Part of a small language model's weights: no biases in attention or MLP.
Each number is 128 + 24 x the weight over the matrix's rms, rounded and kept within 0 to 255. Layers, rows and columns count from 0. Numbers have three digits each.

# up: layer 4 MLP up, 832x256, rms 0.182, rows 795-831, columns 0-63
# down: layer 4 MLP down (transposed), 832x256, rms 0.164, rows 795-831, columns 0-63
# gate: layer 4 MLP gate, 832x256, rms 0.18, rows 796-831, columns 0-63
up795:125134101106112101120109117116167104151101104135145096142107125122142134096093127112076126113128097109086111124121141143128134132099105120117121194080120115121124123110119098189182080149105135
down795:054108095090133145107099147171170110115109159122104137114151138127174139100149094185146109138166151147183146121142110122144136120155130073120147157108115169104129115104105140155128076102135089
gate796:158116114137146133142103148145159144143133134137161098140150146116130138121152146146151099100132102141115131100144143120170128121142117113125121138130107126123104112086113095166164130122158115
up796:133153119127121135116150105126119155106153114117137116164159124120137131126117116103140122128123132110096134173135114119078091131137098117144088142149102138171135147165136134122090128120115181
down796:140132137099160134128148099137181122111121110113100156101122126109128099089130103130104115066084130174156156134130155127094137172105121114097174107136131157118160152141140130100139142174090122
gate797:135155088126094133136124132144148111133149104154128104122109157136115118081160120165154076149119133147176146143162164135107147134131110101105146145106144148144153101111161144168129085170129124
up797:124170129091127108138112079109133137118136181094091110076130108156080150117132147131114104115161131119139106150114117143121114150125139130169102128141119116114176146069146122124087123121164120
down797:167122145111108107116104114138112094143144173117160131121121108154112143151174128117185177110174124130084114183090117166137107098107170152117140149140101117110111155159126111142135110125133128
gate798:154078145139171149128157140137102131172119150074146147121149092120103117119116144098191082138141117124162131128109113098137147150098183141139106129125117113135117117145130128124144150118147161
up798:138098118126140138183133141127116107119102129096183122123093117141127105116147131136111115104127121114124091135131126128121115136139146138097112093177114109096152123120120121137141105110116136
down798:120122109161156140143128129119117134131137129103109183114130141138128132120118136123124146115136135104133124143133114155140118116104138127130090082127089158109169152109099107154097109099092119
gate799:144114138104138133105138123124136138136115145139088110143096126124162100138140144108096139144103126127155109104095134111129138114147083135112103120123137088124117119140106124151147146114144162
up799:145137085145138119173121108127153119149115112115165168138183129136142126105133129114120165140143144114154147138122171157120108123111131105115094150102094123152177145129135161133109134164115127
down799:122111111186146131110104096148112139135160131139142098124120126093060138153108080174095127121118111154126109136139130040159130148126130155154123149158090160093156128144180136099104099149114116
gate800:132111142161101162112136111136126155166109130137120124087115133086106138120113155123129139137132083126132129164132159111143160104116124118100133115134098160184123149116118097127130106153103088
up800:123109131087143102099141138130101109144138176127125101106104121138176130181161120102149116092156144091120144142152169130101129148153082114117111122103143113121127122127126103178093137149143154
down800:125120123135144175162113148148143129121138128107150143154101121113130134117106125172138179101111146105118128118099108132162141111118179106128152122130066131161098099095118163121144142142131093
gate801:162177050116114122119144085086177093104105103164132147121117152125135085132168108135148123106140131165138109126151120146150160159202087146097107095108135104126158128125139166139090084123099086
up801:096138154116151143129131156156109140091175117123137129172095173162131067090090145101107128187136113103152112182119097120084108122097085105136157109143110132154098157167130106139117123141180135
down801:125105127136172104138201122132151125132122110127126150131127102136123073095129153106084109124100177135093132109124131149119095122126118100160095141154121165117161144129139135107187141131156139
gate802:092110159160136122121151130130108136150129167100124160149108149110113156119180115098120138098133165091106106092164115150134135138140157114091123116100161149130145118150124109136156105180170113
up802:096159125142107138161121131124142153130155121086112124106121150137144164109141151146093131154121113113170140128110121140116108123115075139129138102130147146094107139159105108093129126099128139
down802:146140125121143136117100178124127084149094082110105113140098130116123141096154136141093085124146097155105140126136121146095098121117114125149125178138108098097147155128118168101136116164140165
gate803:135139108124124144123101095140160130145180154138148115144184185132134163095123097142094105109120107131141142109162133125127079105143133116109127069085114158092105158094110103176164144122141122
up803:134143125081182131137142081142111143116149106110123112113099139122076165164102119151112142148073110162156135134094112141128132130130125118149095111094151097130100121123089120151108127131109107
down803:145118101117122124107158137086111167138121145124080168098119138096108087148154158135160164157157146150127149119134131161128115094088122128121110131123107125163111115160170125092133125119147139
gate804:140069084155125147139078152104139096118159140182102110111136162118115141133139113176108106133147126099144137119157141117117180131111103156128109084080132144095053127140116128128151115118136094
up804:112110105151115113152165130116096136098162108115128137124120140126157109107109124122168136146136136145172161107113129141124144135121158135149141094134136156116126095110123125112176095109119119
down804:181111128120149136132082144124098119100164105156107133126117151141128158110179104131134103143134107100140137139090104139098144155125167138122117122086119112124090117103109169131124170106120085
gate805:113110150113122135108126149111139132155091118161147147150129121112105161128140126089139169147112092073112108090129117153154126132159155105131132135107101125123127123108142114144109119112094124
up805:144117120130123132172131183135160139126110093140112130135105095137103156102157130085122104138141124095074138121118111135112151162142188069136148123113088109131101147141100129171104070150102137
down805:108147133099141114121072111131094117125158139104124115120116138092127128149128120126082111109099127126143122109116083171127148140085152115117119141086152116130136159156127147091110124122179117
gate806:122154108172145100072130128164093136091102138112097133128171119105154106139129165121166129145134173118102174150148114088124126146128147104140071126152139135090093127107133158129147148136162130
up806:103110074153171145099144105141066137104152125158109141139170133162131149116110156135112143116124101094130130114150124125169108153143127097131119131099093161113135099154143141118165106145117107
down806:168169164153143136089106113098109147117095082097113148111129143087166129107101110146085153112114100154154136110118146085160112153139119156121145101112149118118109155147102114140150100106141107
gate807:107171138150121088147099167197184117120176151110123128118119179107101111137144094107145145141133121089089219138124124124131109118155129116106159154123103136147107139090154113113105064138113135
up807:116103137072125135116123160128132164121100110113168124101132110114123135119146100137113108081138145144138115144164160107130107141167084097090128096162126167090158128175134148159121129157120107
down807:121114145115127156125112154091085191139053102116070186140117098114112159123124130099098092104102170143134098141157158108102173088137105090092142188123134126122146136133145137124145081146155124
gate808:180120131158118126104135102133161150131111155153105134102148176113087106075080131108116149112082125166147135117086091088130091124159104161137131118136207134103157129120129103139157129092128134
up808:094112101136117148153130156166144100146114142163138190105131116124097147147137107118116168136137149090121148113100118144143064100149083109115168098145110131090079112125152159154161126147128126
down808:110137149105126143165122147169119102121113107161118161121179121113097127111100157119140139142137120161130142144091094109147190105133044151120121118102104126075149127106130119177131092078167110
gate809:144153081163095130145127131131104154158110124113150113158115129138134103118132129150114133093124114123127123116169118136107135129145090158167130137147143098189109154153156100128128110097109180
up809:143132129121120134121126091104162124145140131116127120113146132147152158132108117120146122147127168121104114168107121159120143113151125165096140128116094143099089149120096134105102163180153112
down809:108077117159141146110165128091153113103125118118129149149107070142114145119122120115148112152137130114123106110141096129157148128115115116140133140124107124109121203100162119142083157113146176
gate810:086106125101109140109135140125105126159164149137128126167138154160126110146090110145173138135130089118121117140126184170128138107160152107113146120119073111139137125101112132124110158120126137
up810:161121134120151117143095147083142119117125142127088112104088103120158105090137112119118152138126133104180109127097121107139109151125131122131157145139190149099114134146134114144099167152151140
down810:114142114139074133126116107115090121140117120131099111109120085130140110110138124093139138107115078112118138097141093144087113134151133139114102125158133126126159137172141125127110142098097089
gate811:138144126118158196137144132101135093161136146131149163114119120127158131163130174112096105100077116097112086129078077135150153137127168107157131138155104109142131122132116135108135070113095131
up811:157143127097097150100105153112102139152148125130145107127138131120121119161126113154127085090116137136110077136118088142167117092134137110172161134123115121115158127145157080120164107154124131
down811:101114109143135115123168156134172156143131151135131113118178122159069181099085134109136130117157099114108093158125129173143128128101136176160139140083136075109147118122172125088132145162144148
gate812:152153121130115107106147130132124108103133156087127130162155157125122128129160140109117115127177115164155132117116104112168097121154120103144163140126159106176090109107121104123136118107097130
up812:164127150140132136152117111173166123151114117133160150135114079104124121142082138144173140120113172100099133146137118174135154103156109118113129130130128136081147158151160126140181160125112134
down812:119126137124136120173171102109127155099143100103131131150085134114088116128152152132137103103171163102144113095129139137134075134128165105130123116077118105156114152120126141148146122102161135
gate813:131140120148115135088116112120129124133111124110111115078166104148115117119104119134105144170153149092122106070124154118155140121131145142157150105149122120124184117140130127162162107180101118
up813:072129125180102086117129130133144081177099101098130139114149115155122123186099085135122113120131122103146131151114122144124108139164134141135055120146136124105129120145122131167105129150140112
down813:112105111164104132192126128122133093171145109105130168160119118172079138154154136174131085116105124090086108153155123180151099152139151103137089139157096085105088127108137128182108119136144145
gate814:156147145113144100140129128112130144133120122118107135165111112096129133195133088142082150098119171141092115121136100127135134149144111139137147142137129123143078140158134143151083130153098118
up814:142171148113136136151158120131137152154163132143121122115153127141126106083086100147117112137137121123131118129115152166130095146137155168137103107124099163106161161127138150140182113147078160
down814:109145124153106185130116167140095123151167118104121158171103111150125121108118104133119103100105108156133140144077145151168143146117114151117076146147116150118111106087119129091116108125158155
gate815:134109116143078143109115130104143137165174130113117119181099118138145098127159089142149070119149121163111106143162115119127131071125141098126149115144141177148144097147089115154102161105100145
up815:129161148124146115122051114091142115093069142095125109124156145159115151123107124132075128123148119130138135156138143133174110128161125109145164095118145141149127133115179145115206119112118149
down815:134143122101138095129096138163106119103119117149122107083118144144169127126137165116122132116161108125161137114104063088106113142136122146164103127133140086168069175167149115149118148130136116
gate816:135094165166119118143160147141165147136119149144155167127126097115152118118094148083195150123104153163142118138119111053136141147145082127120138111133110115129139153149122102114109097097136116
up816:075089151103093107129119168075112127143104135165114172126131126123120154133127113142140107139144137132141126124109127135120154160119154131132172122155205110088129103119093138076150110109120106
down816:071147192130139138088094091120138170114130124127147105135115141105118125094111104114142182157134120182150135126167128153080097165081165156116096106171123100066142145170128153130138102137102172
gate817:164151103121135128097107125087112190139153114154125087095123156143157111096130123161117113150137101142132121116113107159114131125152102140187135104174105117111121139140168094145133140117122136
up817:127119144113160115128129173089119120143090073154114143151158137136094186124143098133103100110120136071152130143155144142139123122100129148110090103097147098094083099140104092148147134117118110
down817:133136124148163108105146119094096134124125083160144100110174134142136132123124144143132134128099130100152113139116187142101153111150140112136097116094113152103135131141104124132073081110142110
gate818:147156141101152136119129152101080133140175142175138111101116118125139102111113107124133058144166097142112104162089135139132139143127108168135158124129169097171123117110145123057128122128109142
up818:167154128098103126092140135124112117133148114088131163131134105150096162104177101124084099156141110130132145115129094167152138092147111125136170090115137091132108129116158154177099124119130103
down818:103126183103133124147161132131097151163137184149154150105143142101160133133121137185143138099145110133143096124133137133128121121144126100125118109161185070139162131117117164146118096143183122
gate819:156148111149147120084119141124144140139129122100123098121122141131084125101114161146089083126142142112190122135133148163117160118136122138137111137122120118133100158118128167136142104154133165
up819:134104097108105121126125162122118127142115134139071099140132124143090073089094181139117140143120124134092140102095092143135133136122134121099169137168136179136161116126117105129168110087118122
down819:138138146145180105149100171132154120130127136116118137133174131129096149136166152103078113075105134112177115129118074139093137097116148133091133155091114110105120119116144128124097116144142130
gate820:131149117122118138080153165132150142105111055099105099159136139106083090127119101126128142144117122123129137119108128153111113079113086101103192156122052141151150130146144144126119119138143129
up820:148177135135149138155083119170151131051130136078144134132098102103122131134172121149118109094111136175123118139148091128164112159116171131149170086085180170120146079134136102097113154109145124
down820:122131126125151136104108110158118167109128123123082112158085135125143116125136153115137119130119135151146079132183134105125122119111120139115137091119133121131113076101158093117127118143091131
gate821:147166130161107091121162142126112185141152119139128120170132118155118118111141081124133091087119122136128075130101142145097122062126131111143119127163163102148145130170159135132143118123099195
up821:087120092108124086100126103109123114148180160143148077134148120115123126130124103123112164110101103115151108093144130108133144142115136098101119169103139106114107136101101134146126150121137135
down821:133120124168138115116156131124108118102116111116159085124152111110120133194124104143146113165134155105082128118133121194141163159121147181105095176141112098142107115134140139154167112167149155
gate822:152131106119181145145149117141115170087093174114152106152137163126132155116092125130105133145152109116157113146121113122138125152137145107117156097163155104112147087112127126137162097125105142
up822:109141116141132085079123118089142112161160115118092160074142095170109139172168115110111142084172128078132102159149127121118191102157091139088099076113102141125096112117159171108143163140123132
down822:152105156106125136095109145108096135146087134134168129091113122126140116126084098122131116111104151106126154130101094144089094139114165175128171078097122127135105096121097168109103138085137129
gate823:146109132129105124116105147136127097143130130109106165145109122136128106139154149070122133122139113125122129134114153124130144135125164126137131140091123168129132155118150175123119125125118123
up823:155126108109106119146113122112140135152109126115128128116086164120118160107104117160110132188080142138131158151112140111111111126127100109136131140163148116086131119145144114124142146144113109
down823:154061158120159141144138141139130063135144128096140125130150138172122120091144144124142079146160099129174096124157139093124111142130140147111073104128131153123123128121118118134167137142146143
gate824:163111151203129108110095095109148089119158166105107159115136150098107113130133105119133159171129111147101167097137112114131129151123082140186123157120126157125126088152206064160139118085119109
up824:142097112153159094179133122125137148074103132100138181132055124104090138142127094130127107145164102146133126129113111140119101137136096139179098120085121106120106108177091152148168115086191107
down824:123137120117098177134166152114095095075107115114156136080123141139134124138123142129132121103094169133160122165148144150170060130145125129132102125119135137105079139096061153107143065133166075
gate825:098098122092119171147099169072121156119167100204116129090115144171126133101146142148096127110139159114111132115154134131152176122117090105176144099133138130144132126140149118153128140136150136
up825:137125101105123166155109106137207135140177159122139144167160155137125112146103092102133135133160121129109110131125137111102137184138123136072108128111131118132138143115112149138124119130143153
down825:131128125127124127151137126114132153087123160098151133169169133119092145145123143127106148113149081121103118092153138138089125164125102139133112118126138158107120152118135125089156149113116135
gate826:112127148091119151111109132092089107122114073214124118117138137156122126152143123091138124143143146148108156166132104142128130135152094142099122123175131084120133126143137160125106125118164127
up826:120133130110121149154163139081091167120144131184159129135142116122163096105143142152127111148138107100106085125120100138162121139115081131165172132132160111130132163129114158129090113162153133
down826:107136132174149139117129138081108126129130106123130137142148128123099131151144128133158129121131161169114099125115172103083084166109118097161106118158130098124141126122136132128114084157134105
gate827:128109131113110107129161164150095133079164084149123125132163179153151131168128137132089122131103091129141142116117137137122128106135180093119162155166140130129184118148143135119124090151127141
up827:156140152124124104123132121094094181090078124139144104151143132135145166090142131166106146101166134086137106135099113082125159101166164086146142130140115115131159101135156169090139135116119114
down827:113131120114111128105129131094165132174113124105193097107164144126104139129147139114119128131125141102105136114155109125130124089152104127132100140112104132138131100088152114120136133109147095
gate828:151162161145134139101142129085128126158168159144116176154103155154146093136124152148154146156143125149152131119117106141145129109154133133097143131095096114137113119115105122096139102147140142
up828:141117134129103129132152106111129152142101103115134145128124104096152171124102131122157096148098112139084128096132148088121135099150113164136108129125158099138146141097138125118153149113122075
down828:109159139201140112143159091162122130099137081156167114142148124108136118129117119088164080089163103130107126122117090118157105122155141132134154128113154094146164163114159108126179137180077128
gate829:105129164117144145152103147128127122142155131141150124171115153195203144124110123124146072102089127124141149132157177131097147127107073128123140097127153126163119099158140110119145092124153115
up829:092165145170117117151140155128150127104115175137119120118177151121150109125115119086150173179147142126138161123138174144128133128097116136098145108091166096131164132167107126090109150108163168
down829:115127131152123126165124125124127109139108135136131102116149112123123107140171102109146095137135152143143124144133116103130137158130128130125106113130121118155076090053122122145149164130117135
gate830:134152107143132145107128127156156188139121110129106141110097135108121095113119137096139085122164126103118124127136124118136118126125115148126127136165135080097102130157105127134110136116109110
up830:149115137108159123161126126101148159141116138105120140136153124103109116118136084108158146110092146133169118119109121123107122155143149122150120133120152119124124100122125130139117158104173144
down830:111121119130107109110131153146123138123105119146106106176089134132144128134144116143137077140150098146115141108156141106127092145141094197136135126138151149097162120128106177148141110118127149
gate831:139120150115156119124115164111104131104091130108152083119136133145101136133113101149189150074158124109107158142106123153182154123140127172114128119152182099184123153081145068104129179123105100
up831:124123111097103099116153162114099139129076122123166143133127145170144159140119080151105173107113130109094108115152137100139152116115098104122159131111120103106117121065145142125105137133131084
down831:099118128118100124127124142072038149163109148131097166123132134130149174116155131156106146158140101104102139156111133110101101138140155136131136127115117108138102092166130134125088108124129124